{"n_layer": 14, "d_model": 704, "n_head": 11, "n_kv_head": 1, "head_dim": 64, "d_mlp": 2816, "vocab_size": 8192, "activation": "gelu", "norm": "layernorm", "norm_place": "pre", "norm_eps": 1e-05, "positions": "rope", "rope_base": 10000.0, "rope_fraction": 0.75, "qk_norm": false, "attn_scale": 0.125, "bias": "none", "tie_embeddings": true, "parallel_block": true, "init": "orth", "init_std_qkv": 0.0168, "init_std_o": 0.0, "init_std_up": 0.0168, "init_std_down": 0.0, "optimizer": "muon_variant", "lr": 0.000927, "lr_mult_o": 1.5, "lr_mult_up": 0.9, "beta1": 0.9, "lr_head": 0.00758, "warmup_steps": 200, "schedule": "wsd", "decay_fraction": 0.411, "decay_shape": "sqrt", "final_lr_fraction": 0.0, "batch_tokens": [65536, 131072, 196608], "seq_len": 1024, "doc_mask": true, "train_tokens": 1052000000, "steps": 8284, "dataset": "wikipedia_en"}
Each number is 128 + 24 x the weight over its row's rms, rounded and kept within 0 to 255. Layers, rows and columns count from 0. The size above them is the row's rms in percent of the matrix's.

# layer 9 attention query, 704x704, rms 0.0321, rows 0-8,64-72,128-136,192-200,256-264,320-328,384-392,448-456,512-520,576-583,640-647, columns 640-703
size [ 63  66  73  59  65  64  71  69  67 100  99 102 101  90 100 104 111  95 105  99 110 101  95 103 107 113 108  82  76  81  69  75  73  70  77  79  89  88  97  91  98  95  98  99 106  88  96 100 101 112 116 115 136 132  77  86  83  77  76  87  75  87  79 112 108 108 123 104 115 118 121 110 101  88 108 101 100  99 103 101 109  61  62  63  62  57  62  63  70 101 104 108 105 101 109 110 106]
[[144 111 142 113 121 157 102 148 178  95 129 157 129 164 168 122 130  96 118 100 138  92 140  61  96 156 129 114 106 171 157 160 106 118 126  99 135 129 121 149 142  97 166 122 158 145 146 120 103 116 129 124 121 119 131 110 134 128 173 134 133 135 120 143]
 [109 160 108 116 128 113 115 175 115 152 104 150  82 114 143 112 141 121  92 131 148 112 144 171 133 138 188 116 127  98 154 142 130 126 138 107  94 109  87 102 133 124 144 202 139 156 120 144 103  90 153 128 146 195 166 117 105 113  81 143 161 134 119 122]
 [175 106 146 152 146 162 132 126 130 118 117 156 131  92 141 109 133 139 100  87 153 120 105 119 137 113 166 122 116 134 144  96 165  71 124 124 145 121 202 146 120 116 121 125 120 140 122 130 129 126 159 150 102  95 141 158 159 148 113 120 132 126 127 129]
 [123 118 122  83 152 149 148 113 131  91 139 133 133 202 113 133 108 132 113 129 116 142 158  86 129  78 130 146 158 125 109 131 156 114 130 136 110 121 129 139 143 113 119 167 111 128  74  99 187 122 109 136 181 104 127 152 131 114 178 139 172  78 103 134]
 [152 161 135 119 136 165 167 147 111 132 121 140 151  90 136 130 152 150 174 124 129 132 144 133 154 130 101  94 117 151 161 123  95 144 114 117 157 161 121  79 153 128 114 114 150 131 130 115  93 144  94 146 127 140 101  80 148 155  73 107  93 148 126 103]
 [127  94  82 127 128 138 111 112 109 136 118 114 117 170 123 125  79 106 136 135 131 155  97 132  95 108 163 132 120  96 159 135  84 153 106 142 157 106 145 125 155 110 112 118  95 113 131  94 144 115 134 110 146  81 137 138 124 141 160 128 174 123 136 112]
 [124 129  95 119 119 120 138  97 122 124 121 124 132  78 139 125 176 120 176 137 160 147  94 161 125 109 112 137 145 140 146  91  86  98 174 157 172 141  97 129 117 144 128  86 127 153 148 104  85 107 137  97 137 156 105 119 104 140  80 127 106 149 120 138]
 [118 120 131 140 102 126 143 140 141 146 106 106 148  89 170 113 127 117 128 121 135 105 144 162 157 111  84 124 114 145 156 112 142  94 148 108 153 142 101 149 102 151 157  96 113 115 143 115  97 126 125 129  85 147 121  98 171 141  66 103 104  97 103 162]
 [119 131 136 103 108 118 143 119 116 170 134 111 134  68 150 122 129 122 169 158 118  92 137 130 125 148  74 128 127 137 100 120 129 130 147 157 141 168 168 107 150 114 146  91 146  70 162 134  39 136  99 119  92 148 116 157  94 185  82 130  85 129 122 151]
 [158 157 136 165 151 148  92 143 138 139 137 122 129 113 141 140 121 112 105  88  75 134 162  83 130 125 111 117 134 141 129 130 110 131 137 152 144  96 111 121 140 135 129 120 135 123 136 123 130 193  97 156 132 163  83 144 155 120  97 134 126 137 124 147]
 [131 148 121 182 102 106 154 137 101 109 147 112 127 127 126 119 142  91 144 147 117 169 124 145 126 135 120 112 114  83  91 107 112 167 123 178 128 125 130 171 139 135 153 116  99  90 135 121 103 108 160 117 103 123 128 178 100  96 133  89  90 139 140 129]
 [104 154 163 141 123 152 130 163 133 155 162 143 154 146 122 114 116 134 108 119 106 119 114  87  83 121 108 117 105 176 124  83 130 163 105 138 107 101  99 166  92 162 125 131 113 115  95 123 117 146 177 110 115 150 126 109 152 148 153 147 128  95 120 134]
 [132 118 133 109 174 165 135 164 125 154 103 112 126 116 115 177 103 102 169 154 117 118 133 122 115 119 140  94 149  97 140 161 136 131 149 149 146  91 132 174 104  96 122 142 121 104 135 167 118 176 121  81 106 150 142 156  92 198 111 134 121 145 139 118]
 [120 120 168 153 168  96 124 144 104 107 145 140 141 147 161 119 113 181 126 120 127 115 115  54 156 143 118 125 141 167 136 122 135 100 135 168 156  91 122 146 156 141 141 140 151 114 136 133  93 105 116 127 122 114 100  95 160 139 139  89 146  99  91 143]
 [145 108 123 147 163 151 137 153 102 134 129 114 139 137 113 109  61 124 143 154 120 160 111 153 119 122  90 107 123 131 132 187 169  87 168  77  93 122 132 105 119  99 150 118 110 127  84 150 148 123 116  97 140 113 113 164 128 124 139 123 124 137 126 142]
 [102 116 110 145 125 143 120 110 150  91 145  93 139 139 174 106 125 140 103 105 128 169  67 141 101 131 124 136 101 115  94 114 122 137 121 109  81 134 148 113  75 145 115 143 138  97  96 140 117  89 107 130 140 130 137 134 110 126  87 128 110 151 160 113]
 [112 123 170 113 112 112 118 102 108 130 111  79 121 146 144 133  72 139 142 126 137  68 128 153 112 139 106 169 161 156 134 163 143 133 153 115 120 148 151 102 148 167 119  85 115 126 119 113  96 133 150  84 116 127 130 113 120 140 103 152 156  84 143 121]
 [101  94 128 140 111 114 150 133 113 116 112  85 117  88 153 160 169 123  98 126 126  69 148  81 106  87 148 145 160 130 147 101 138 121 154 131 145 121 125 146 118 167 137 131 120 152 174 117 120 151 153 156 176 116 129 112 160 152 105 133 127 103 148 131]
 [172 101 113 137 129 129  67 144 127 151 139 134 168 137 141 142 116 125  66  80 100 134 108 100 120 129 153 106 137 124 108 132 114 146  79 114 146 118 129  92 133 143 145 143 121 143 155 131 169 113 152 138  90 146 141  96 134 114  95 108 112 136 107 174]
 [111 153 165 131 126 138 174 155 147 111 159 105 130 120 159 113 115 108 109 145 157  75 113 107  92 125 116 110 127 111  86 119 161 126 136  98 156 117 127 107 129 123 133 127 139 157 113 125 158 113 133 104 132 110 165 101 129 108 132 107 125 132 136 108]
 [107 157 170 139 160 179 142 156 154  84 168 116 115 126 115 101 135 114 156 143 158 142 113 138 128 125 102 108 117 142 135 109 153 116 150 138 165 120  97 117  94 157 111 125 132 123 103 116 101 123 141 126 160 108 150 144 155 149 164 128 168 148 142 139]
 [173 124 139 137 125  97 127 143  91 152  79 151 112 114 154 130 115 185 119 158 119 129 101 123 117 129 154 178 128 143 131 104 109 144 126 147 155  81 116 119 136 126 140 114 171  69 131 134 134 145 157 128 122 149 106 127 115 146  89  78 152 143 130 105]
 [ 89 141 156 153  93 143 165 163 138 133  83 128 121 139 126 130 131 116 153 114 137 140 115 139 112 103 145  90 145 155 157 110  74 143 132 116  89 115 127 125 148 126 157 130 107 102 120 103 107 111 145 108 121 123 116  99 150 129 101 163 154  77 117 103]
 [191 122 131 134 127 125 162 120 158 120 156 135 143 130 132 142 150 137 107 120 145 147 132 145 128 150 127 177 132  97 126  94 106 121 132 144 138 135 121 172 103 136 128 130 187 174 148 102 154 160 121 194 125  96 145  60 124 136 145  81 103  98 138 122]
 [111 148  75 143 140 151 157 124 111 104  79 155 134 130 126 129 114 155 108 121 167 132  93 133 149 137 147 100  97 100 145 161 141 163 131 133 120 155 132 136 122 134 106 126 116 156  93 117 139 120 152  98 130 150 134 142  83 119 150 161 103 153 138 108]
 [141 147 127 125 104 107 107 160 148 149 153 137 104 174 130 181 111 119 112 120 133 112 136 144 172 111 144 124 169 149 127 113 112  95 107 124 106 148 108 112 132 153 153 107 114 105 169 175 150 123 110 132 135 136 143  97 165 148  62 114 115 127  92 134]
 [114 121 132 123 112  97 109 146 118 134 167 120 128 117 126 164 165 120 137 104  96 109 135 122 107 125 102 162 103 135 147 141 126 115 166 109 145 143 158  83 119 162 115 112  97 114 137 157 123 156 138  62 151 163 120 107 126 141 127 156 127 124 125 203]
 [144 140 162 155  88 184 144 103 175 119 123  89 150  97 136 150 104 108 139 133 151 147 119 115 170 164 115 113 134 131 103 144 148 161 154 111 139 108 105 124 136 139 151 101 144 154 162 125 161 100 116  86 122 183 126  92  89 159 168 134 149 106  74 168]
 [155 172  47 114 126 116 135 142  65  90 161 148 147 135 182 116 106 143 100 144 146 158 108 135 125 174 109 142  97 130 121 152 125 161 108  98 121 146 139 130 126 142 156 118 113 148 121 156 149  82 111 137 108 154 151 107 111 101 146 112  93 134 158 119]
 [142 157 146 130 129 154 126 135  94 123  94 125 105 140 141 151 153 138 164 112 151 101 140 116 105  93 131 128 140 130 117 129 145  66  72 143 122  83 113  99 128 115 135 111 107 129 122 118 154  58 161 130 167 108 109 131 145 110 145  93 119 128 165  96]
 [105 121 143 126 108 117 103 135 134  99  92 113 138 142 122 124 136  94 107 131 118 153 114 165 101 130 119 140 116  92 136 103  75 140 118 124  98 119 167 129 119 135 141 175 130 164 113 162 172 128 142 170 102 127 145  91 142 112 148 146 125 141 151 115]
 [ 90 119 148 183 138 116  88 127 165 151 128 134 131 110 138  99 123 132 153 152 113 113 147 115 140 165 128 111 119 131  77 124 132 112 152 146 129 173 103 129 150 105  92 107 180  96 141 112  70 138 112  79  97 150 118 114 132 127 115 112 152 136 117 108]
 [151 111 126 114 133 133 139 117 127  85 138  81 177  95 128  88 136 131 153 115 182 133 124 148 102 140 152 130 153 138 119 151 113 112 102 119 116 102  69 133 100  91 148 118 128 109  95 133 134 132 175 167 164 127 112 115 151 133 135 137 159 141 169 148]
 [133 107 105 119 106 126 116 156 140 138 149  88 135 120 126 145 119  93 141 135 167 168 118 163  77 114 105 161 145 152 104 138 144 108 135 126 136 152 146 116 124  91 126 145 114  92  80 158 154 101 159 171 175 163 119 145 118 119 143 111 171 160 121 165]
 [139 103 125 184 144 126 152 126 152 118 134 121 149 112 121 103 118 151 163 151 136 130 197 138 131 145 154 103 127 150 168 123 138 107  95 117 150 127 103 112 120 148 144  84 104 101 105  97  60 152 152 118 114 132 144 163  89 154 153 176 119 111 143 114]
 [135 117 111 141 111 153 109 146 181 134 139 110 141 110 114 102 134 127 170 147 139 136 121 116 117 142  97 127 135 116 136 129 127 131 135 139 172 178 134 166 154 128  69  97 125  91 190 128  77 197 125 111 150 166 104 123 113 147 113 144 127 147  90 127]
 [149 158  84 171 156 168 141 151 153 107 165  89 125 130 133 119 102 134 175 122 151 143 105 146  91 129 105 104 119 148 179 156  89 107 135 129 164 102 150 139 131 153 157 105 100  89 108 142 121 163 102 118 115 131 150 136 114  53  94 116 177 127 156 144]
 [118 157 131 143 129 145 116  91 164 138 117 194 106 132 130 130 148 113 108 128 118 133 133 146 136 164 143  92 148 133 119 111 132  68 178 170 157 100 130 148  98 133 128 127 164 127 129 135 134 155 134 178 149 139 188 101 157 110 145 119 152 121  90 138]
 [116 165 132 130 131  93  88 108 157 123 124 154 143  92 117 148 125 102 107 170 167 155 120 158 112 166 161 113 121 121 180 115 126 160 114 133  96  98  98 174 153 142 115 111  91 114 118 109 104 120 125 148 157 108  81  85 125 145 133 118 154 129 130 130]
 [123 111 177 148 128 166 118 139 122 120 123 126 140 140 132 118 167 107  93  86  68 127  92 149 149  84 129 147 135 138 123 114 115 129 161 118 116  81 156 138 103 126  95 123  76 133 139 115 127 121  89 159 150 122  90 145 168 145 146 135 117  99 126 109]
 [142  90 141 108  93 125 125 157  98 134 163 154 110 140 147 140 126 155 113 167 138 143 118 110 168 116 180  84 143 156 143 124 170 135 106 110 154 161 125  91 158 147 120 163 171 118 136  80 111 102 174 140 119 168 161 136  75 126  92 120 148 112 143 126]
 [161 139 163 141 126 137 126 133 115 120 120 110 108 157 117 111  81 101 138 113 138 133 130 149 123 150 134 154 115 102 121 161  83  99 141 171 150  85 123 116 137  88 162 132  93 139 114 122  92 132 116 143 155  87 127 112 105 114 147  76 120 133 101 115]
 [100 118  88 134 130 141 151 136  92 110 117 146 143 113 131 130 149  81 110 106 128  80 101 143 113 121 101 118 152 175 157 173 131 177 150 129 106 136  96 155 103 126 136  94 111 130  99 143 183 119  84 153 136  85 124  99 140 163 115 173 122 154  96 125]
 [115  77 134  87  72 116 120 141 139 150 147 117 179 145 132 128 115 118 132 158 133  92 118 128 123  64 143 130 149 167  90 133 118 113 153 113 123 105 101 144 144 178 108 151 141 111 122 118 102  97 112 110 115 123 113 112 113  97 110 112 120 122 117 143]
 [148 126 151 122 105 136 149 111 121 107 152 105 114 124 138 150 111 157 131 136 124 136 112 151 135  82 129 135 144 150 164  88 123 105 147 130 117 162  93 117 137 177 144 120 105 114 127  96 129 149 182 124 101 166 132 129  77 132 101 147 109 129 107 119]
 [128  95  93 118 108  93 114 151 145 149  96 106 114 126 128 152 126 154 136 149 126 142 118 109 121  84 142  97 144 159 160 143 172 112 135 151 148 114 129 130 162 183  79 170 101 138 115 119 131 154  96 138 129 137 131 146 137 108 131 135  82 182  88 144]
 [132 116 101 134 133  83  94 153 159 136 146 166  88  97 126 132 110 121 148 125  78 118 120 136 102 150 105 134  84 141  70 160  75 105 157  81 100 121 121 144 151 133 144 126 152 112 133 106 137 149 112 136 121  86 135 105 137  74 112 136 177  90 169 147]
 [174 119 180  83 139  94 119 104  99 116 152  90 132  95 136 112 134 130 137 115 150  68 119 129 150 140 145 137 113  75 133 119 164 112 158 146 122 139 141 101 111 140 117 143 112 164 158 190  85  99 124 139 140 148 119 117 159 150 136 119  81 152 140 124]
 [102 128  94 124 104  97 151 137 159 108 123 111 145 120 117 156 190  89 144 143 157 170 108 195 176 112 149 113 109 142 116 149 144 131 115 107 133 167 150 111 124 108  98 115 130 130 107 125 147 126 134 127 135 115 113 111 145 142 124 110 102 151 106 123]
 [119 135 127 129 122 151 159 138  90  89 116 141  93  75 139 128 104 143 158 130  89 128 131 120 158 131  87 129  91 166 140  64 134 148 139 115 137 105 122 121 137 140 129 119 119 128 146 145 139 123 118 118 108 128 113  89 107 142  74 125 145  86 148 122]
 [139  98 123 137 116 138 128 131 157 141 148 138 151 133 119 155 139  84 116 157 152 104 144 155 118 128 153 102 101 112  86  89 172 108 126 131 155 129 150 108 146 156 120 138 127 139 158 134 136 150  98 144  96 105 143 157  95 129 132 151 159 147  97  90]
 [137 130 115 146 115 133 139 157 109 126  99 130  89 180 103 118 143 128 158 138 113 178 173 105 129 137  59 139 142 138 158 124 118 173 146 120 168 129  97  93 136 116 158 112 124 112 134 136 125 148 123 124 143 116 118 108 111 117 111 114 115 105 149 127]
 [131 144 131 131  81 147 186 145  73 132 110 108  99 128 142 143 128 176 117 132 141  87 112 121 107 102 143 112 134 128 125 116 128  80 159  94 133 110 123 135 133 130 106 147 102  91 121 148 111 138 120 130 170 135  94  98 153 127  94 112 117  85 117 160]
 [140 110 112 106  88 147 107 150 125 153 142 160 112  77 151 182 137 128 128 144 107 116  92 148 107 132  92 137 139 127 184 118 152  79 125 127 125 151 113 136 164 149 135 110 130  88 116 112 122  93 115 114 153 140 100 138 134 170 113 122 131 150 107 116]
 [156 127 119 160 120 133 156 125 125 125 163 165 146 133  94 169 111 145 124  96 141 127  70  97 137 108 146 107  91 114 150 124 120 165 111 164 123 158 139 137  96 176 177 161 137 171 117 148 140 126 128 111 107 125 117 157 175 105 146 150  64 121 143 104]
 [141 163  76 156 108 109 100 133 116 115  95 146 175 149 141  83 144 135  78 118  87 147 126 133  92 129 128 122 116  93 118 123 160 125 120 144 148 140 104 124 152 117 136 137 125 138 133 134 113 116 157 119 106 144 132 158 115 142 121 147 124 130 130 156]
 [176  84 135 137 128 126  93 143 119 127 128 147 158 125 178 133 184 116  93 123  90 154 140 125 128 102 117 127 157 123 103 100 102 110  81  92 106  98 122 158 133 150 110  97 149 118  96 115 156 135 176 149 142 108 122 116 144 126 117 145 134 148 132 139]
 [ 89 127 133 143 115 114 122 175 106 154 147  98 105 158 141 121 101 126 137 131 119 172 174 119 106 113 145 116 115 120 121 152 155 155 137 124 126 117 162 141 116 105 128 125 134  86 117 123 165 118 146 109 128  98 129 174 160 150 111 164 114 123 125 182]
 [127  97 166 163 173 111 134 128 177 123 108  86 167  94 108 143 167 116 182 181 186  84 135 154 144 136  78 103 121 114 184  85 169 124 117 144 145 149  94  65 163 111 103 116 119  87 129 122  75 113 116 148 128 145 104 109 113 108 145 100 133 122 105 137]
 [168  98 115 142 126 168 130 118 116 128 126 117  82 138 142 119  72 102 141 150 127 109 146 121  65 114 141 166 151 138 162  93 116 110 143 109  79 136  86 137 142 168 106  89 119 135  82  98 142 135 142 112 158 106 164 155  85 107 133 124 163  92 156 119]
 [140 154 127 119 107 129 144 159 142 100 100 159 134 134 158 132 125 113 127 117 118 153 164 179 127 137 109  78 111 130 132 118 101 103 143 111 148 142 105 130 146 105 123  94 114 116 107 130 117 108 114 175 186 155 102 140 127 116  66 149 125 160 126 152]
 [120 110 153 116 135 144 171 105 126 108 111  74 147 117 134 137 138 162 165 124 195  72 148 157 123 137  92 137 134 121 146 166 126 113 129 125 135 133 119 106 152 167  91 105  96 123 118 144 124 123 107 122 127  75 126 129  78  97 125  85 125 104 136 170]
 [122 146 127 124  99 144 123 130 165 117 140 103 151  89 121 107 169 146 159 116 125  90 109 128 117 142 112 120 155 157 184 119 115 163 157 159 146 158 124 117 166 100 120 129 127 138 177 132  78 125 122 105 105 160 101 116 103 123 119  93 101 135 120 117]
 [129  95 187 116 112 115 138 138  95 117 135 137 108 108  79 144 160  76 128  92  98 120 142  94  96 110 173 107 151  94 179  94 173 149 103 135 121 125 139 110 145  91 160 120 147 116 139 171 162 114 134 136 130 118 140 112 138  87 120 105 111 130 140 128]
 [129 213  95 136 103 131 119 124 124 140  87 173 106 105 150 130  84 145 132 131 130 145 191 155 166 126 111 160 120 163 105  99 139 114  85 152 104 165 118 129 151 136 120 113 120 112 122 126 127 143 158 165 124 126 144 144 116 138 131 110 114 137 123 152]
 [133 132 136 105 118 111 145 130 175 165 137 120 136 158 112 110 128 102 101 124 109  94 120 124 109 144 145 139  73 147 136 141 106 163 127 117  94 102 145 156 140 122 102  98  92 110 101 135 120  78 143 130 119 111 146 115 115 121 149 111 170 141  76 158]
 [109 112 118 103 166 130 112  91 153 142 120  63 113 123 155 145 159 115 123 122 146 118 111 144 151 122 138 144 132 130 117 131 134 121  90 118 161 176  93 118 135 180 109 112 168  75 150 149 159 121 122 138 116 153 131 130 149 112 119 138 118 138 122 149]
 [ 78 147 131 150 107 130 134 152 142 133  81 140 138 127 110 155 105 110 137 164 140 129 147  93 160 135 150 114 149 183 136 113 186 130 156 126 150 135 123 122 109 156 137 102 115 157 102 118 114 131 181 114 131 142 101  97 132 142 102 140 108 116 126 121]
 [141  85 106 114 135 136 138 122 120 153 186 111 150 114 111 103 108 127 140  97 141 150 114 149 150 111  77 157 105 143 148 112 109 152 136 151 130 134 101 141 128 137 130 112 175 121 124 117 111 113 142 129 115  90 143 138 153 150 126 122 145 161 143 113]
 [136 140 121 174 159 166 134 112  87 128 138  97 108 156 114 103 112 139 152 151 145 118 166  98  88 153  99 150 153 141 122 146 132 111 137 126 165 140 130 124 149 102 119 133 115 164  81 133 153 128 104 115 131 101  95 120 145  76 107 129 136  93 130 132]
 [123 119 134 110 115 150 117 157  60 129 135 149 150 128 129 192  85 118  99 130 152 101 110 124 111 102  97 133 185 142 159 133 145 158 120 135 130 125 130 105 132 112 157 114 131 112 140 132 116 135 135 153 109 122  86 102 110 125 100 131 106 128 111 158]
 [168 103 132 114  98  93 114 158 166 103 109 134 118 167  90 123  99 104  65 115 131  99 166 123 128 123 137 118 173 112 168 107  84 130 132 161 103 132 131 104 108 151 141 127  73 148 143 138 144 126 144 120 158 136 123 104 142 135 139 117 143 140 129 112]
 [156  98  88 114 163 108 142 137 115 119  99 151 158 120 125 135  90  74 126 129 131 176  92 152 144 112 178 151 144 162 143 122 150 106 125 117 128 157 130 102 163 128  76 122 172 105 138 107 133 166 140  92 124 137 116 110 145 145  94 168 129  96 148 101]
 [128 134 148 106  60 119 149 106 116  98 157 161 150 121 172 142 142 126 125 137 149 158 145 132 132 167 140 143 134 120 109 137 166 143 117 139 130 139  72  66 125 106 165 127 149 135 106 132 145 132 141 172 121 124 118 141 120 121 133 141 180  94 152 142]
 [133 107 154 164 123  92 144 138 156  99 154 160 166 126 140 101 135 137  75 148 115 131 146  86 149 128 170 142 162 116 145  99 132 135 117 133 156  96 126 115 137 124 155 144 110 118 127  96 121  84 129 140 168 111 165 119 102 120 163 126 121 128  95 146]
 [136 119 138 118  94 122 124 145 143 127 112 169 146 158 133  85 116 142  97 141 131 141 126 146 158 137 144 123 109 123  97 150 167 134 117 118 142 198  76 128 143 135  90 159 121 155  82 156 122  96 130 140 102 140 136 138 130 143  96 119 136 163  90 134]
 [ 98 146  96 117 161 170 124 103 163 158 148 109 116 127 136 121  88 117  78 121 150  94 138  94 130 131 121 161 133 146 106 109 135 110  70 173 134 128 154 100 130 154 107 123 113 125 167 136  84 139 100 111 136 128 117 123  98 114 143 125 149 152 108 113]
 [150 121 142  95  77 113 142  75 103 167 128 100 160 146  86 130 105 169 149 160 135 153 102 168 152 155 101 130 121 111 112  87 126 161 146 103 156 115 147 106 152 167 137 133 154 160 151 169 138 110 133 165 119 112 108 148 146 140 118 133 149 162 103 135]
 [129 141 143 146  84  96 183 154 140 118 137  95 102 129 137 134 117 100 119 129 135 123 148 108 141 102 138 119 137 148 117 121 128 141 158 113 105 138 142 140 108 129 145  85 136  71 150 129 148 138 117  82 105 111 119  97  89  92 157  92 131 182 152  99]
 [129 154 136  93 118 133 130 123 147 107 160 113 134 110 174 158 105 147 159 129 134 149 164 110  99  76 120 110 132 126 101 135 115 127 106 112 137 147 141  95 153 105 126  95 121  85 128 106 125 113 153 132 103 153 124 130  97 155 107 138 151 159 144 108]
 [122 154 130 145 131 139 126 153 122 138 112 129 153  95 133 116 131 117 122 151 123 105 108 114 128 123 134  91 121 163 110 103 126 141 132 162 105 156 179 125 146 138 134 108 100 115 127 103 112 174 145  91 139 132 105 107 106 139 122 111 117 186 123 136]
 [110 109 119 151 121 118 133 144 100 126  90 138 165 134 121 121  80 150  95 119 116  96 138 122 112 100 143 156 142 165  93 107 149 131  96 138  77 151 127  67 106 118 159 159 140 120 148 129  95 135 125 138 131 114 131 105 141 136 152 124 153 146 126 100]
 [142 103 151 112 101  94 102 118 141  88 140 125 173 124 104 137 129 146 113 110  85 119 145 146 145 111 155 104 121 122 138 107 157 122 112  86 111 139 148 133 107 122 156 163  89 136 126  97 152 166 165 161 134 116 149 129 136 109 114 153 115  89 158 121]
 [175 122 141 165 144 143 134 121 139 137 121 154 135 140  86 144 109 116  84 142  75 129 135 137 133  98 135 121 106 133 168 128 111  96 157 120 144 103 139 133 107 107 105 137 120  96 114 138 176  66 157 150 104 164 125 154 142  97 150 154 133 117  97 161]
 [139 134 155 140 144 110 116 123 104 113 100  56 118 193 152 139 124 130  90 127 101 120 124 135 130 103 127 165 138  93 114 129 153 101 132 159 118 160 112  76 105 148 151 155 120 138 105 121 145 158  86 175  93 132 117  98 112 123 120 137  87 103 156 114]
 [119 164 128 105 138 163 159 140 137 117 127 109 121  98 101 123 142  94 111 112  93 137 137 144 161 153  85 111 161 166 137 120 153 149 133 123 159 132 119 138 123 122  75  96 150  91 167 124  91 143 114 116 163 146 105 149 167 129  88 119 158 136  87 101]
 [150 138 168 109 110 133 122 146 108 143 129  93 152 112 100 130 112 108 123 104 148 121 107 168  90 125 127 131 122 120 174 138  77  83 111 119 168 122 138 146 119 122 157 107  85  99 112 105 147 124 134 147 147 137 127 170 164 128 155 125 168 122 130 137]
 [131 125 117 151 122 147 122 128 156 119 155  99 151  92  86 124 139 100 127 126 156 125 109 160 120 129 124 151 156 146 170 121 137 115 140 117 151 134 118  92 135 124 121 104 112  61 113  92  79  93 135 142 183 146 144 155 171  99  70 121 147 143 101 110]
 [120 113 142 120 105 177 173 159 138 119 108 120 173  78 111 116 138 140 167 155 119 102 155 127 124 139  64 142 173 124 150 137 143 120 179 122 124 132 145 131 142  89 112 103 129 100  97 154  96 155 137 140 153  95 109 159 148 147  81 114 160 150 120 155]
 [144 147 126 102 138 103  97 147 145 109 127 137 105 132 119 117 120 118 167 108 116 123 147 143  75 110 150 129 143  92 138 122 132 109 115 118 144 136 102 136 143 133 140  86 136 129 145 145 109 153 125 121 105 173 143 116 125 127 147 143 119  99  76 184]
 [103 154 113  97 135  93 157 124 131 135  71 148 137 150 165  73 109 129 128 121 138 113 140 106  92 110 132 156 117 117 154 127 220 115  96 110 148 107 145 118 131 111  99 150 148 137 150 158 106 149  62 149 128 145 125 121 127 131 152 109  92 180 140 124]
 [142 136 114 111 142 146 111 131  95 143 163 153 173 157 170  87 123 112 129 105 107 139 172 104 135 108 143 119  91 163 118 167 140 148 132 150 138 129 140 127 154 141 136 110 124 137 104 146 154 113 167 181 136  53 124  93 130 126 111 105 134 169 115 105]
 [144 102 131 158  76 142 152 145  90  94 120  99 109 131 107 138 106 114  95 163 133 109 180 129 168  89 120 154 180  80 113 128 155 136  97 111 125 127 133 144  99 137 103 114 135 130 114 156 117 144 137 107 138 124 119 174 138 134 147 158 192 145 127 113]
 [138 154 129 100 133  91 171 107  79 119 172 144  99  91 107 117 114 104 122 121 157 174  92 132 125 156 165 105 114 151 131 105  93 120 124 132 136 155  98 127 122 153 131 148  84 161 105 160 122 123 147 141 169 118 119 122 158  76 121 110 118  91 150 165]
 [141  94  95 155  91 126 165 134 148 124 136  98 151 149 106 128 155 112 156 149 111  86 135 113 141 104 133 107 119 144 108 134 150  94 115 122  93 118 152 141 163 117 121 133 152 104 147 145 149 154 151 126 116 129  99 115 142 145 149 129 106 128 115 147]
 [ 71 106 155 150 157 125  81 101 104 101 120 115 176 167  84 125  83 166 131 104 123  69 149 115 155 128  88 122 158 157 124 111  94 159 140 165 110 100 147  75 128 151 184 109 130  92 130 161 108 117  65 123  93 122 145 126 117 116 143 128 132 130 134 175]
 [157 119  86 177 135 148 148 135 161 135 110 168  83 152 153 149 145 148 117 100 159 150 132 140 111 110 130 140 106 134 139 116 112 114 125 134 130 143 115 109 142 115 135 168  65 117 146 122 128 131 187 167 172 109 159 125 142 145 121 188 132 124 100 110]]
# layer 9 attention key, 64x704, rms 0.0286, rows 0-7, columns 640-703
size [ 48  48  53  50  55  65  73  74]
[[ 91 110 124  88 141 122  96 116 198 123 134 103 125 126 132 135  89 141  89 134 134 136  95 108  84 166 105  92 139 126 107 141 159 135  96 122 112 109 119 130 218 127 147 156 118 128 119 136  98  79 138 132 112 131 164 127 110 141  98 119  84 119 135 118]
 [104 140 113 185 158 164 149 104 148 116 138 104 134 155 122 121 141 126 160 159 115 140 136  96 147  65 153 145 146 116 143 136 137 123 133 144 191 140 128 141 123 124 123 143 151 117  90 136 110 136  94 114 133 129 131 108 137 159 130 117  88 135  99 116]
 [144 101 141 128 114  95  75 139 136 168 137 152 130 106 128 167 102 178 108 132  84 130 122 144 123 108 107  94 124 152 147 135 134 134 148  96  96 133 115 143 155 118 121 128 107 169 166 120 111 178 132 124 105 125 165 102 121 148 139 130 104  93 102 147]
 [147 132 125 107 136  93  90 134 114 137 126 140 145 165 121 130 155 107 117 162 143 120 168 113 108  90 136 140 142 148 177 155 131 105  94 115 103 118 103  64 139 157 124  79 116 128  92 111 161  96 125 137 113 117 131 118 108 116 135 121 183 106 113 132]
 [126 126  83 149 169 112 135  95 156 162 173 115  67 121 120  86 123 177 132  90 116 120 149 157  68 165 174 102  76 152 101 138 125 126 103 135 134 142 113 125 137 124 135 131 129 102 156 121 113 116 117 110 123 150 124 106 106 125 128 151 120 149 117 149]
 [132 142 139 156 108 122 115 125 110 107 120 102 104 145  92 136 154 121 107 166 156 143 167 109 170 154 124 139 153 102 103 138 151 139 127 107 143 133 167 143 136  99 113 158 129 154  92 158 140  77 139 102  72 104  96 130 131 111 105  93 150 162 106 146]
 [123 129 102 104 119 138 150 134 106 158  91 127 121 139 146 149 106 149  94 103  94 145 160 144 101 138 131  98 119 144 141 119 129 108 134 150 113 161 103 125 131 142 149 112 181 136 153 137 141  90 120 105 126 110 138  86 102 118 155 117 117 134 139 109]
 [135 120  81 137 126 162 135 150 165 142 153 118  99  96 113 120  93 135 110 119 130 135  85 123 120 111 142 110 134 161 112 135 146 120 135 135 129 158 150 132 125 175 165 132 177 141 130 119 132 116 104 127 109 180 145  68 122 175  94 188 139 134 167 144]]